config = dict(
    d_model=320,
    activation='swiglu',
    rope_base=10000.0,
    qk_norm=True,
    bias='none',
    optimizer='muon_variant',
    lr=0.0101,
    weight_decay=0.0,
    lr_head=0.00535,
    batch_tokens=65536,
)
Each number is 128 + 24 x the weight over its row's rms, rounded and kept within 0 to 255. Layers, rows and columns count from 0. Numbers have three digits each. The size before them is the row's rms in percent of the matrix's.

# layer 3 MLP gate, 832x320, rms 0.0446, rows 427-599, columns 160-239
093:171119120130134120125103108075173116171161137130141124141091147131121099118143113110190155148089121183162158159109159103127130156121095123115143114145180120172132172149117134114159095149165139107140133118170114121096111138104088142105087112
091:183159148125170143139086158107167127148101160100176098135120133126067152162119137103111068165111127149139169120150164136128173103099151104138108142114161131156102106140132119116127085147132098135115151137112166110109144164143134086133124138
092:148145089093121115125106135174118112157161134163141098148091133186130076126159143131153130145092093179187122133134122108129096153104170132086126145143146118074139100114092144133084117137158131159117087119132145118147127113119116103120135134
103:133124150170113143092159156103136139175154124119065121135125101167125101119154142145121127138160169157137107119139113121094130133160121142174147094106129124129125121150125116142129094082144133098136144166120122134145134137115163203127139150
102:134136126152187095133086139146139119127069138125176153110130131110161114095112119149143139119134157107088118121128132114113121088138120133105084150124175121162134171148145183122128133141117150090130105106101182081150071101151150143120108155
098:119147143138136098113060126159122105110102163103142123138067113111065131156166140121135146133138179156154152122089090138109177091118159144104101109079111107135124126146125087143154113130115123104113110122074093117181154184154086158083154131
098:097150156115117121105132153124114125174206087087146089148125090140101115155153130149136188107154146129151127102102133161131135147110132103124149085107127152102154106135068075155138133135138155139109121135146127096128120146094129140134106095
113:166139120170142129141178107087104141125109164110162088144164093135064116137136143087115118141126101094127157131107095105141104125121139099156082130113122174126123163125149084125152108119106171114165101166124110169146120151099205114134095170
106:101127120100135137126132126189111111170173140119158124102147150068130123132164121137151118094176135107115097082110142105130146140136126119126161162146125105122178162125107101126088133130112123137142135069122151118128146122150125130132135138
103:161135112154118145127153116150082098122171119139105122149101141127103139083161132091126128086124133108105141170109136133126102126138136136138146113126111149066143132159115148123113116116097141139089135124132094121119158119157120086152136145
109:149129133134102148176127112127099125111120156087117108129114111097121116138124097129132133079108086136111054168134090105152119162107129125090096117112136122120170128127126155124118165116088127101103145116128098127145119135097124126136161149
102:147119163096145105129120131123124168156133146099161093152127100149132110129128139091111130136132137123097174099172140126107173130085162122128105137103071117153129124129107135146111114133114124145137129135155176140118143183183111152116101137
092:113145095117112139185149119143156103095145131137157133035144121101109101168107083109125124111119109120172108113118091160155130116089118139103170137127146102108133120123121111142120119143108112150120149117145101120132148094148129176121136139
103:144102148104141123122115123136094144147150154118109159101122164168115137125105104154171121165104137135148154130114100147132122135134111134156162122117126144100099163162167109123113155110160129105188147120113103102165132101141132120128099149
100:146100124090127090133124123114129136121117146074119158151107129163107109101114111132116117140076127118152152097153119177156156121087112134136124133144130136158128139132126128117125151130146106152130133137101163162110129129159123113158145136
095:110139113127089095097149113110143164100147125098182151123078090123126075113118119138117118158119100104124120093126106151121158151140115111155187131155101113106158159116163106123089140091120164120141109108103140175103140126098145157121139160
092:136121115107097114140167106143122156113190131125098135094131112111148120135171123124121141121105174117118087136111092130118085119119142087117105097143162132082171130133135126148109093166146136122108127102134080126118121149139183138158136128
104:113112107083124124119132102126107137132084140131172166155099149136096166125140162152118094103115119126146161091130177106158176108121153100116133093099153157126171178116153157129098116185089135146101100139106134095128127121129098157139082110
106:141139147162142152133176092129150146096126156131114081111105119156120091150140154124141113147119144161153169123145128125110137112112161148124098126104109148138126117098108117152163117115078121115106102113136147121105114105113096147136146126
087:105122117075148155129168111105152132172160127130089155096143159137091119129133113094134150128113070132137083114091148116155102173139100096127141119138131128142118099127133133133093133063142111089122117110124116136153143150128163106121137122
099:127106117153131140125086129110124129085162126125127162191084095143140133094126139130166108171169146106172115123164142161136144137137096163127108131088082119153127077140135157134121140123083103109089100122141139134107114123135117132142169106
092:147185137169120116141127151128142095111097131133100048170176137169103123142113113135159158128153179117140145161139164108068109148147116152127099121134138139127128138130129185124124144134093102132154105156116162132154172130127139085119147131
088:149133075169112109107111133142073092100122181072106098120149163101098122161171124120127128102115152099113150151175121124136180136109118124145130166090130141049151152122125134124149117100094139120109125142145124150152159149132149137123133160
081:133142132145090156098074132137136117134133139104131146114125102132127106113116181144147142096097066152135143149110120125126141121151137112117127121165126111114129112104081115094118091146142143127120115181096127080141111110116125108116121105
106:114107149134130114107120159138106095127162153088105120143126135148133120087126142081112084087150164128104083096096111157132102107151164131111139164129114113113141154105179158139158090134118167133105168102119146108101108115149161165134158111
103:121134144114086146120175149138097132105091113118116135130121158164104133125157140137152138150099147092062133180123111121098092108148113147158163141154130136127094129168125110151144114115133110119123126109155096131127110156087131116161098117
092:140107132150146104183135108144124101152110143076140144105158111107130142114083137104132158084092081149160131148112131131174130148120156168118100100121081146120097130149083153121197133174109128118140172150097132107098117154135112140143094116
098:130121151122160105180114158161147141129127120126148138083143147148129123128162177118132099135112112116123123146104105148137133184172131154119114128105147151172120095096160163154126152127090135154147122118092121151128112117123128164146101127
099:135165135142121121136113133169123137119132119170157152116113136082119134128156144116125119124131079129133113099138142102160075144133146154124159112145106122092160145150144090129139107147109096106152123115092170107127120103126118188148124154
093:109170105129136126118079097083137128082116133104108134133126113089107137128103114127168138100110120119176122069100139088113121119116074100154144142111130112122136162138156127116140156138176115127142148124165101095107145110135140075101115122
098:132138087112126157100091138123119119104150131137158130114135107159096115133115148100164143151144110088160095135110130157146139080139106110121104138134177129131134102117110163170097117127168106134132114153136139132130123109119127103187150139
112:127121150167110113149163166107141118106115136133148152143135157140103075148124114129134115114140163121135110147147124152167082116141093129178138167104111129131112131163137116089100147162136137108105139140128166133145127125126110146094157143
099:182154140096097166146147155097151109115124142154106138101139131090124110130081153118139146135165102111124111113122110130126122136133136102166115182159091167142097150133140085157114155132107137127133105130157172147130106159112148149120127170
100:114128139127119074130122139133111125108161138136129135141115110139152118116106182132151155154162146180141154112145160117178145143128100085145172090106142165106135144123101073133149129122139101136113115144101147103108115101160121099081142121
109:122109130137111127109099093130123136102116133120079115134111127156089147133129150116098136135156139092121125114146153134125097109105100149131149141105140113151073149132136121092078141134137066100109111145085150149152132118131145115148135134
111:123094149089097156168116165117128094117145133106105116153105106160142134125144139094112103107127151095104111096133120157096124179153083177125134096100102108152085105118164128095118114151151135117119124120135138122167144110093068118110122156
111:121144124122099068051173117111121110125110127115149168140149113122217138148104142148140119126106110167128139153106139102132121166103141110135092120085113103140129133134116133092077126145151159157172150101061090092126130166108120089141103140
103:152132071126119126082149160135144135129164188120181132140128137129160100142151135138119115109102098131173105102163128136184126091145116161115150139115131140092114094124115124161119117126140135104143103084161121107150180106145161136164135153
089:096122157117114097142118116145110132153121155145118164165076111138117136169136094151129166133135162145129142114176157115113076142148147092160135146125107134113107141130163138123123129129173128087181101106135098178102116124148119103093140138
096:109134103105130112122114109096133156125114102097132117144157149104109119154167209129137144089200123106113143131119153105147117140130110117120123142141141137152125091142132140117150098150149148112114107132108111126163131100070106079100110106
108:161077177091142145066131118093108113111106152148109110124116160152110131136141127077129138107116139146130116115114119149106164102141172113131098124121147150132129127129140148112131123092153109143124101151177118153154176113097180150114066095
099:125147143125132172093116170107122094128138158107133139142095102108100151101096147095125148102101120105104169133130123169116144158109150117108112162160125118131098033109145145116119160129116113136151125133164143117093089114138148136159110178
115:095130184141138125111162109110175129100131133136140093142130115102145081136158175131142144172150151176092131122150097162121147112104091098072127167168149153153186061126137140164129159125139121141128166139141118107115133162173152132130106154
098:129111105099125137125128109082125111160118140123133088135141143096144159113133140100154135107123113149112098146153164101106090181152129120102121131163128145138159123073152151176182136121147072137128157190122143142109120090097123132095157133
106:148125105143168145143069156129134091169094117126151147171144154162105127134106124177115181123114150144128156128125138129130089129141151111123138130129105112122107135131131171125104181093114145133130109123151157150138110120137077103071130138
110:130145120126133096134151150101105121084139143154128128164103146139104126140116145133152174078092134120088128092082150130163059179117120116140162160130100137132110155129138156096089148111104113121124128142156143120099086118136081117127135129
092:151123122102122109086092134100151115094146129131131121108120115121090114145146159139121121123121080144197126133134096123147143142093132147166116113109134140109166104126115148128133130175105134111105135185167102128126122159149145119164121140
102:106138160124086144088135153125148168142186144071130154133091092144130131127102182118129149136119174120139150104088136089126136130147159141180147115133157163126103130164118116133148128153138134111116112128133151141110128143149112151129096071
092:144123129107104107129144114160105116121096103154165162106099091112111141149156115166137145157055072158145171115132127128094101151140121121125119130181163113101111103082118105139157102178138143146148148132144111116145138110131095145131116136
093:131138071109148121116081139111140130122098127093098097114136184126160168140120158173134111155138097118110187080121160069149149131138137122105108125120086137119135167088135139117154114144126137123150142119141129138128128106108142111140130160
101:144144114125157174098147160149138151138085085130162193131130096110171098142148136160093128152130129126123109096142123093120118160092168115148119145100139122152159173156124124113138097087123144134129088131109133141143092129111125117142109131
106:108108131151146105083136106119163133126146147113089108130123126076146110143082123116151143127135127149137111081148139126120124146048149160123141110107139120173129119153153145112131145184121125101147128133139117128132114130196135100136094151
103:116120106128083136136080131132130194156096106169118148108144104098071118109094127143137094119133142141106075139132136136123115150118157148116120127116146108131156131112152135104117142132147140193094141145142170147139132112105122125138093103
097:086126124101121120141148120119139151150119106083122129131097119118083106163169113112095129126114121134189133118125134132096118166126116125101162114161137097111139111099110096112136094145137116113086113139125085131100145075108103130095170132
091:096136166109108128114133102102126097138130149110159144140112122140118165114071147155138118170134142133159102124139090124128159178097157156130129161116093111108147124126135130102088148121159148117172089081167167137070197136147119097129124120
098:118128101160149177110105146137084117148090108141147102129171133157137156163113112128146098125127125100115120083108107149129161078145092111117124152142112151148075112137122167116095130149136149127130160139130163111123186138134143105120089140
092:149154106120139097118130111136168111139157076105113175081145101142128099095090100140110142132114100116162132179095106163158113153101116127116186118138141158131134161120159115097135141153096131142094144111122088079166116108092110134091150206
100:138153094168158130176137109121134167108116145083116118074150077097133127114105102172115133134122114161158130150107110147153135159126093117134141123112159137138148126117110146115118126155149139132093141170140132148131138153167115159108132134
097:161149150104144121115094150127130112099157156134123137112141108120114108119136125072108116137134095063146141110104126143104127128180076144118108105138157111150107127117130137089140076106122164116186132135076126131162142128158130118155102117
110:153162156133131129109131118066152147115137099128106148133108137125147132136136111143127153139131114126120146145141136097112153175080157104140053098105171147091137163121082141113171086155138175103111159099104111071110156136105130125117095113
095:081121150122136117150138127109118137139159074116078147122168055123119127115117132113115158115155096137151144178155137119096148113145101109125142166116121120189124153160136150106104140136110124088137093168120150107130114114131065071147133119
106:156133134132166135139158130133074126147138088101154150116085106136108141105108094105117184146118104146129122124146150146132139130105126137095158094127138110067118147129104094103120103165112113141168139137169104158158114140109135106171085113
098:149131108110148131109144087155081111118117147140111173067150136143104135089182116093106132133139106137140115128139149140120130160125109120131129145163147154172128087101101124139118116121135116160099128101084114140134124138074099180150139086
094:122139106148102149159134104067113138155120095116131153102162153112122101096126112096112115180132101148098091131160153105193149099103172134135150094147157103129109106116095096088110082108117120121114122123085144080081118152125150114139105144
081:136110119118097137107121125117110157135136105149103163097159137115122070119110094137105103142134115161171117142130155144158106119122106138122171147142139170135166165113096121088146153117101143132101161095185120101153145101152130135183131149
104:141157154153144153109163081149120126128175139179144100149152105105096134130129126120125115076163125101108142177130085130103175162133120169136189167137096138155123120085162134117127088138140142074149137153104113164127089111120093120131127148
104:113132164109147102178159160139124114155134143145107114159118121159129138127162102113091122116094140171136115119129145162150076158133143144138114156122141135128100116117065152110104191099133130124140140144138169130116160146133137101135111133
091:118103149049176138145132134108112127142080134114154091134105080119133128105116120135124125141123144122168091113096142168136149131139098116137117112115142137105121116176119114121140141134159132099095119139105122158123161129094132120135143071
103:116148158126125142083111120145147134150140158128126092136121130174096127169155117085118112134156166084082115107135134117138157167126150166150119146105134143110096116146101086112115166134120115130099108104137127101173064095165122157138132124
105:132151121155145110121152118126089137112119155133107147132116126110147128123087161125146123103097106166154161137139143121143113144120075152090137162090095124126128122136096114129120160144096137091136120154148101118094138084146136114141150100
107:121137123144142099149100156116109145119166127094113174144159173157118140137113143123102136167153139121155136115123168115104127091115147166089133127114132105139107141091097182109149128121144161095152158163114126163132146150188134069115118151
102:149133141116104133088109144108062158147077101121133167157127126145124112170125164119101120133136117156121134120102094075114096120124099167136140139118122131127156135116097135129097166140167163146184110149136125104116105134146114125170114136
089:169165118097106141136125140116109152130114154124152135173149104115147046125117107155100129120134152152147125166075177162118119127152087105107176146099169143131129111075096104098102142143114145119142107127137094176091118112115108099110074098
091:061094128136160110108117103113132133101151185140134123132104111126126091143114157140150108114111083097145077117108100139137140136142119071117168135142149098124152150113139141109097092116123146176089097155133132126135087098152147164123114124
111:167116114113163108148125085149134118126127118156107159085149149084125124136124120120105129203120117133113146140103133114140125166168154106161137147132116115130131148151122156124118159112152091124173158084098098117164111147122136114110146132
106:134126143111135126127170177142125162118124147110125113125111106153093106123123140096114128137155126118124135092108128137188187121100149141160133124110139135115142095084113140153130112128094141205123122129155142166129132173131156176198122134
105:135108137115125137114141137117136109109130126133122087152115117112131162140102152140143130124146153118126110131177106137110155145104171167115145139121092100075163116087108170086123166168158148118112104132156148123125158075143158129164096136
099:134124111072149115120136144158159142086165096153121089117124134126158156110167161107130148129110090119165138150098143140140145150097141110152133133135168125145183126111117135117106141120121171088162141131140114122107115176133152099087103153
100:153167157140105158178126135128096100158136170157104140074109125132111141116139168139189131149098148142127085153116174092131159096117131114111130120103151144137122108113099127153156108129151149147122137137103107130127141183082132097112153151
095:107132090101106116146125105096133158097127100133141149075130145108108135159101099135130141112151160070127131124130113181102198149118176099156146121117151094079136102152109104148136109148101095161142116109101130128135158108104172131115116132
111:121149167103123151094109131124121143116126154124117160162071129126099155161096142088101097160135104090117109127127139095142182122145107149066159137123128110127108148143121095125129128189132082149120087144081083124117114130147130134087148133
097:116130154101130065097132118123120157114136194108098127143105130130109129119139151113106156132127145131156125103141165126124102134118114121113138082112108154110170152136104098146122151136129119156121144094172095158119148124130121185121163107
097:139141164155136104131134096153153128125124077113128145154151125116128120146110089169126087100115115139149158132138149129100127129103128131149134118115156094128151180123141120128102132167122146086147109167126060169147077127162090106165106118
112:158114116127134141144144135146115098154118121100115160125134142130130131104102122118082117132123159107090060123120147152116090145179106175087190131141135149189105119141171133122118097143146143169115153154123097141151117116100106150118141154
098:131120142116121105155154098101102142114140152120120129115136096141106123127145189121134128114148110131142132105110131105126133125104130157118122096101115108095183138143128127151071145124098143118103112128152086157149149143114132123143121132
108:137116121129109120163115107081132110096130112127128186143153105082123119116111128143147107158112113157134165150144130131164136107154130118132168163123120145121131145159150131090119143128145155158111128112104121102118130103098163117094132151
092:144170141085084130147079117110113115134124117108130128171110126132110130162139131155122099126094132133138133128131088072135134126137150129099157166138128140138140116162139133140135157138146098136123149136140146125151128161111096083155103145
103:116134136089152161154128139080117150120144165094186130130142121108157143177128148106100094129133122148146084123149170156128145115130124108123076149173097143136143141141131083128126189137152105162138136117125110138111133118144141106154122133
096:178140097148120066150087120130131184116100119113146100112098149120105146091137118131130137155110146125099084143114133137165107110154118133128119128091153111119134116125113110152167143132136178120109141145118159153114102165084155094115122130
094:141145168112124119162098143118104089154130149145122119145152100118152107126142119099056112130142123169142114115133142164099095134154145129130145114177118151121143179134116115112132090104134136160148113163107130133133147126128112101191144152
106:084096112078125133128142137146105108099134125130145120122152161130139079113161144118133138136144125127141106155120125082166146126112080124127134178117123089102146166189115110142145140141097084099107117099112124155121121112154131166122128137
101:121094134128095099143119099141124123138100119125140107143142092097113125146127139116139108163129158142116135122120077165166115115094140096144172120125168133104153112147103147152170142135138127111118095168108165156106165119099146149103110093
091:127117139045140116119181161088123153143150072113147116130115088177138128139138066120117121109156171126170092125080174120095167147121143127106137121145135130099120118192124111097153092128152146074147124192173099120126132140093103128112120132
093:177164135144148100127097142132085091095126157140116172128123080139129161116139130102160122110187158092124134154152129126120153153122123137118179156121152118167103150126138144177140122159158136142129155155125157104102134155111137114133087124
095:155104117166219129164110099122162135142140162108119095107138138141108152127132088124118164128090138092156138117114137157136106179117101122130164102112121094127195145134083118117161151086123132177152162141137137122130140099127137129148126110
104:157109104125124083117136111084121154116103132176138101123151152125125124089158139111156104142093086096138133134111095121128125089135152117137118146112100153169093162147085158136138174133135138150138173147152132100125137146109111109106104126
102:139176145139139131144164151108135120121115110148102098181127115156136136082109150119125098149103113064114109163138162121119164150136150141141123127174118122123121147148163121147143149110134135146117135096088122163123134128115146172120120123
102:148152121151102135106066117100161109120110147134109079097126148136112128167115153143117120095151134090149122107139133147150126137088161112123133172128143102120131136141150216151109154125117123162125082144126116094128132119116143140118146140
088:152126118073145176115115130116140121112083135121097129154091142165128108112087103156107071115103105147132102148143101101146117119113107116107164143129139118129136120101153150131142138114154159071137131166132150127124145099147159125147171104
093:153133131134077144075128165125115097154097108130099110094130087121139138127125123145128136117119161151105169134105142147101158136122138103057111120168132042137153094170122168110125152138118122127167131139107130119106157088119118156130131162
103:153117100107121103160127146144127155140128122153109145125083156135146123155123159130127090121099126081112158164132111131138135122145127128165133158111119128137134131145134102141140125134129114118096126101162144140125125196136139129117122119
099:155143170124145107142091138165143139145146135115170133126079125165112134127135144095126090130130130134182110094121145105137130132120145144082161136140133085062129144172170143172159147138131115141130140168170132119128127167142157140120151129
105:123109130085149138104127111129144140124156103157141131144171142182126148117152167112146144125105114080142121152169122132099105083119116120112128148152123142120127131153127119112107124147139125094104199136103138121137154122133125150161125137
093:116156124111132132164115161150122127139152113101108090139136112112132149122135131128134119116134167172151121111113139150130200109102152141093098157145126130118112149144114112153074167149181107172152130124123141156137135180129101104100100103
100:124118126131156130097163143114156159101131121106147150126142102087167139149136079127120109111125126136134130107147143118117153106106134090113123135139128066145145107120128104090137142137088144154153105141133102106098141122184104094127097160
098:132100099136173143108084154146132114124152113142147183148141145139153147150148098169104152139117100126161152100114159161126112109112084130133145129081131133131177123128109104134100182142118132127151131135144103160134127087120136104114118117
107:112119155137117125102189127114130117165140129120135141121135125101165098146157174094094166182152121178175153150136093142064115141133086139155169137143114123126106151132118123126120163130167165143142156148132153128164158097169100152146141128
103:151145134121096143099151113166119147072081131158089142127114161105151114162130120156133144121106120155156119117093125072144111166123090090119087104160095141107166134132151126138109112119123145152112113141136143102157102116125110154166125113
097:141131113085101164116137108120109147118142120087116131146162176117150112153123162105143121124116098105125134120124080118105132136084119132163130127101138108146173081164100103131118138136119120149135098153160103117159133073099114122155077132
100:186100090157149121122147113154158140121118161149173111085106122103094141141118096150108139101062119119086099098176086101158168115131150133117127152155161135101094099132135145125117133132110144113126115153127137139157135169121145149137128153
103:089139153185113099152121138116131149123160131127152112161131148125122151132101155143127099139127115113112134117144158155119166117120173119166155157115113119145125109123090103161099150091143157151137115140122112112104112102124133148127105099
088:161133135095120204100159142097116141105174119127115104106102110143105117105128137154158096133190143142138126128131131117123134095152096148149085113090147072133118142118102103087122141148130117130090085123142149097173188158136091121094103096
096:117176133074123097107124154106133118151128132118155120129123138131138105100149147111131137130163131119099109086101142140152104125162105122085126119145130093132126111175092139113146119135148111146104119120127129086102164097110128099124107162
106:173126142158145106157087106110157133135085130110142148126156197140096110129096130080125122110087111168126143124138118092140101093112113115132082123115133131122116117129131189127146101129110098107098149119155140097155113143174136107097065117
105:128102157075109144147115112105139149107160092125160146117118128170116110126124113088112139151119101110102164120094177140098137168142096141112121137135157148123115136187137124122140170128124132175133117158136125122116104152099164155156106112
102:155171137150147150087129149143144108133164126118104141113128129141145078114097150149125151143207112149175115156128124107160112118123126133176146131167139167129140129134126127122116159143136154186118119137145111120154097123130125159168063161
096:172158142133124105149149136126147104132127118184087092142149142138142119103123114144085126144088123146149158170165115119102088145118110105108141148156122140153115097119171080142103114151174131175124128132133138093136114137112123118110122114
098:134106140137108127140119115123085125161131134118144117099095178139087127151159147113142126163128131116139165121134127128140100151149085133112151144157122161105156135134150131134125103130142138100145129162095109109136107135123130093111074131
098:107112111122134087128067108116186111123089139146160160073119126148112139100139089167135117109159131141170101108142137131106059148111126157110152146146165143133143167091175115137096172133116114122162106102141132153182099059143117120114100103
110:137107107129151110120149083157126102108094118150097115146113133118122125108149191088108135123126088098119129105151092115143091149152114135133152155151133093086158133098117120142143138125145157116132115106108147080120119139092141153141160133
105:087134180090106080151141129142095105144162118097115131132134148157153137150181144081111123120138122182112170115132164095133118121119090132139127107126106070108146142139112127120079092093104164149156103142136083154155132094109094085157142123
095:137147106127117152083124127137103124146146124111104082179151086157168115101101111088121173140103081114176125121123138119143143136126179135095152139157149176112160172156139150174122128116143171107151087120111133150135095153119146151162122164
113:099145094113101135117089101084108126122108087088117120118170118143089145120107113116091138139121145105144114160113139132111163059138113129144082155086110082127100090138125139140118151113112120086133126146111109144151108124118119129118187116
088:144164069114140122151145120158142136131133089152133154123171099104131151094130146153122139119114140139132114105092151123116135118117146097099158134166153140126131124192107095148139086127113117137106128130133137111108149142129166123132129137
093:150146165126128113113186127177105107131107099134126146123113140173146152163160113156155129119143131172165125148136100087109100106120124135128130088154131160136146153125103142160136102146124133100140135134134082145116085136119144116118154137
096:119109093199131134129145174137129102121118118129089129133113134109116138136138144137176138145134100108104091159098138113129109135117150092134168127122136130146140101167130110154128097125091109100136146122159144158133143135110201161123122121
103:113135147100143103162108138137141163106104125145077144083099109156132116154124117110090123170110144170152062110134145104177135154147152153142164117116117159139112120116104112160143186133118122146096114094133127133112103117132148151164114129
099:118107167138140169111129106124125104130106130164083095163153099102170108098154138132149121123131125129123126166091121088125108154140089091135104145177199128103143110108150105146077105173076131116118115098120135144140144120127125090107166108
098:134154079117082145149138078131119113100095145129106116180133151108137092147165131157166090133105105154117136129204163152123128110083146176122129114069170173129119143150178106127103134139115134109092076144151163125141144058139113121132123139
108:157143141128120114126105147132139141131169154129127104086166119149118155144175122145118109134128155122148149111149152072114108118109137138132083164128143077107143124126172148119134110140148087123123155157124087133145078118123123155127139098
111:149144154121128148127160102126130135100135090135143139103133107167125070133106094110116104139106068102136145073138136143106137118112124110137119128129063164147154156187116146157111140127119107154110090120166117123130114074101153136103135147
100:142114150093176122157109113115147140071101123088123113140131133119143101088130106064087141129146157103138145112098154161128105169145131140157115101129077139121105160137111125120122134156141148098134131149162126095108123173112148108103131121
096:121146134123113174100146157100142168117165134118133116119140126122096141125168118134151082097125114192159122107118159148157124128108122129143082108136149127071135135095129105117144131180101114138100100161170140113113156142110098102138105131
104:094106088103124109139104141119122129157142145117122104112126109098161137152157129154100120159127092133100135156085122153101127137158113100082125118147115143120128101127155132143119146151149125117088139167099058130155108139143127175093134099
097:110128113129088136112133126119079146109147095160085138144146170125117140141122145148093093129155084117178110139114128134150144113127141163146125113109103160133092146128145138131099127106139114127151103140154121135144092135140127136160160124
101:151139136120174194103113116135131175122136098127122079145126094154133107136107098131120118111096173162149132090097165080145107135113143109158138131114129136152131120083129097135141129168104156112127142144139128172174082145173121167129110133
096:118140155109148120137112107132158119148154127097132129135150123133121099079121104136125119130115129147133162163154111136125167135127094099125108151159122124150097131123178162119089070129129141129132125158186145134125116074125142123127155160
093:107129128114106115135170119128107080081113079163139112098120122125113091143135085112151125094084098162119102157147114111138153092129141104102116116128122127113150156158138125106148147092084122102126117110161136118108101147131134148088092154
104:131140118132096162114165124075132137143132157114132134154115112151141126108166148128116100100152099115097132121159110118123102116158114143147137117119093124109135160103123138122116148176157116108147102110128117180121121128110098163157120128
099:124152146148140078108097116103136141135055117106120106117102125131114154113151163175121126139166166151117141118139168208089160120144116095119133185141130089131130095118128152105117145139107134084084113157140158133149111132151100125121134110
093:132117153075128113092095125088127092125167134125110142137100125176152131100110115072141127112151167126142110103164122081094152144104128138131133117113124116159122132142159123143153111135128114115111107102136145113140141126159100134136145101
105:102133112172140125084130148087105135122089123114151173152097165074124100141137107132145151129135154122143145144192100109105123109113157143153128129151086175161129100136121145066122112119109155155117161194091128145159114153173117130144157113
097:111116137100125112082122130133133123087111109125119096146106138123173139139137122118142079133125158138139118135098142191121114113158076112119122130144130120168125106187159129101170109119124118111141103166163126124120092086091128145143170129
099:139126161100146090155100122082129120116200157100113132108122129136111126116106161117143137116111076155137160152145146108121114183141100159095165123107092127103143124140109139132124133092127102126128125120149168123127139138113159131157155112
103:116127114140154122116133119122154129110152160174121099138128158133140120124084127134129148137131128112115197138112112124130112164127191140182154098193099157147131142108140124111092116136112157161141170152135087121138117164103068122104118145
095:124121128092092103155152127142139090115162127127115121082149112092133088138119107141146153142155106117131103138113157116145142117140088146102118114087173153134174153144155120095139125108154122154126093138137117154127102145098123092120127119
102:112161108142125090097136179144153084120140139117120123174138178109109143137133132130155085089110091109180135117130135153110103098121112148118104102149160099131097142127150143143159136124115107124106124146140116099134138086145120106113135155
117:128098159134093138169147104145138109168110145158092118182145099099116112150129095121110104150135141115096120134125063112134089127176120073150126154098114114119122145124152155163159140144153176111094089074140118171147163105108128158118121171
087:132163149093132123097155129122092185093145111127185157124142163165153092118104098155147157128140093150129120107111145115155159102131120156130116122091169186164097177138130152139127146119098131102178114108108091138145151099112125097128097129
116:152113141143104117130091168140111127131106103147136155123104193110133149108098136133161155092133149132127136140153137099164184137118107119100160172136094154136124128133144150140143138144107138123131120084163182121122124133118131149130130115
100:162100095177131141101139144152122100128174099087148133122178087115128119124086119149133123098169119106114113131125116155125173139120110135132151144098098123116147135082078165144134151114138105104122134133167135124151097127160127101133100157
091:157145198126120144119120114151142142126114097175121083141118141106124148119131113160131129154144139133224110127154118119100119106149143112129118097132128146177109139120133136127137118158112180133106100101076135103150125133091139138107142120
093:123125114061111170075112128162106127125175124132122156142123135141154105170109108133107121197098132095130121088142120167115167123098144109130134104127115104146142104108159084145117114157150138130098150121159092113120119140133105144182168106
093:114136143147105090166142101147138098134117176136142136074136166058109084170159178129141136125118110116128121104117114147165118138156108136139136102097171141124146105121113116104096117132132069125117161164080140129147154119139130115083146121
101:132124136125132125144122204160137076181173143085083157109185173128176097147127106167105113123160113101125101130120168120152160127164151110139151155116118135173121146145184136121148115109123174128167120138118143135141098153135166117146102161
099:116103144168150122124150138110156122130139098119106101140113099136130158098109150126166141133142143097091142143156150137113103115113146120163080136065089114137119130143089128115120134096135164105164093114108125134152116114129140164157104133
092:138141171188144138123106140150123148152134095071150101125141132117140097125112090171135145130104166113140100141110115136099098091141145109099131107110113113080150143163153093133077126152086122105102068117160108105145092133142072152165131147
093:147157141107136129112139103145108169118163097135092152156141140206126152154141048147167120137163168128141170135130159104108155110117104133152096110094145167145108146123132104146131133128094119149146060140120111148147125156141118117144117100
101:061122121098106125152131135130120100090157087085130111115148129123151080139096062120103141179149161120144156133106151104111126130106091115140154142144113135120174167190188140144125147098150123089127093144170128157131093118063146139108102133
099:137089125131141124104134123159109117131137149135118133138111117100112147173128127118124146169127100119115095096131093133112137115172111140133137123135142098175117104104101133163091118117145135106123134174120127142085125136143138122191169142
101:132140143111121131153123137094137108133149116150120149115155095108176123134102131098157099126091125108134186117164117128158183132122104122143119152100096142121062163142169138092089111113135126096132169164119129078127124155158133122100121148
101:106117127155148151159130133108163105136144166138106123132143136116108142151097091152170091080092134128141110136144116119128135137106121146093182153126167147113139129145144108135138117099168080120168122097179116096122164154097131125150091110
096:070121094145154144090134136127141103130129120098128098101136119107135092120092119129160101130139139073127123097179129135097164141129116164138157186163114093130084125162127117152097158121147104104184145103125141168158120128139146139106143122
097:140085158100116125128148140105173119117081131148120127106136108134150148157153127139125124146077126092163136140138113127071076133135099154113110174122123100129143088131083163089132144114153104102100143148151145108118170123151151133130144117
101:104098103118134099124147116138142179138124122145144159173132142163144164136112133153128055112100133154172134143075134144151137095091146097144159111148068147139154101089145121136149145142118144175143127169114073129084136088153135101189120088
097:155127146079104152119149097145155104135111138122138130117100125138109115161152157143098137082105159121099136135125120113159131139103137120158140132158121130151125129129159128152129135090134126155133138137147142126167184120108100147110104126
096:113113141116122097103121155126147172099115133123145167132133134154152136104144097061085122151130123125147120127119107147150106115170135102140128121122092128141106105114117154104118111111142132147083129113113095127109116113128127136149143142
097:163162100150119115123123145170100162101084158123111122140115165103115127138114077148097174089114098121133112157125133064186122150117138126126147099110151138167112125154120158158121128177105130150151131134149127110164130148138088113108108158
102:126183145109113150125158098096127127114101127123127127152139110150175121134140123131137121085143128096125124107147113127109132116129131144121149161138135133126119166083125125100139138161151086102170128117116149125147130127101128142143116123
101:120147123091086186113172163134123121087163103120124154141125121165113106136179102117127145126071063177137154112101133155081127099134141133139110129102167123115165136138108122144139096083137141133098066101125122141133152161116127142134160135
101:125101154123119136129116132143109139128149180130125117079150146117148135133112104092092115104133117143151173140135151132085150108110100084155122151101123129118167115120147115096072082127133098114123143126146093131104115102095101078130155104
104:140168087138145150132105096113124126134146105146127144136113132165107131135116126114152125118172127109107143121120142140147165118136114148162154135085116117107133111152130181095132093172112114140113099090140128101141186118115148144096096125
098:112169144121151098155117129055148148099116157119109125120158063114164107079140132090129076080115135121125148124124100105133161083098156113158124144145161135116131128134110127133129130147115121141121129129125069130098126139129105119148091137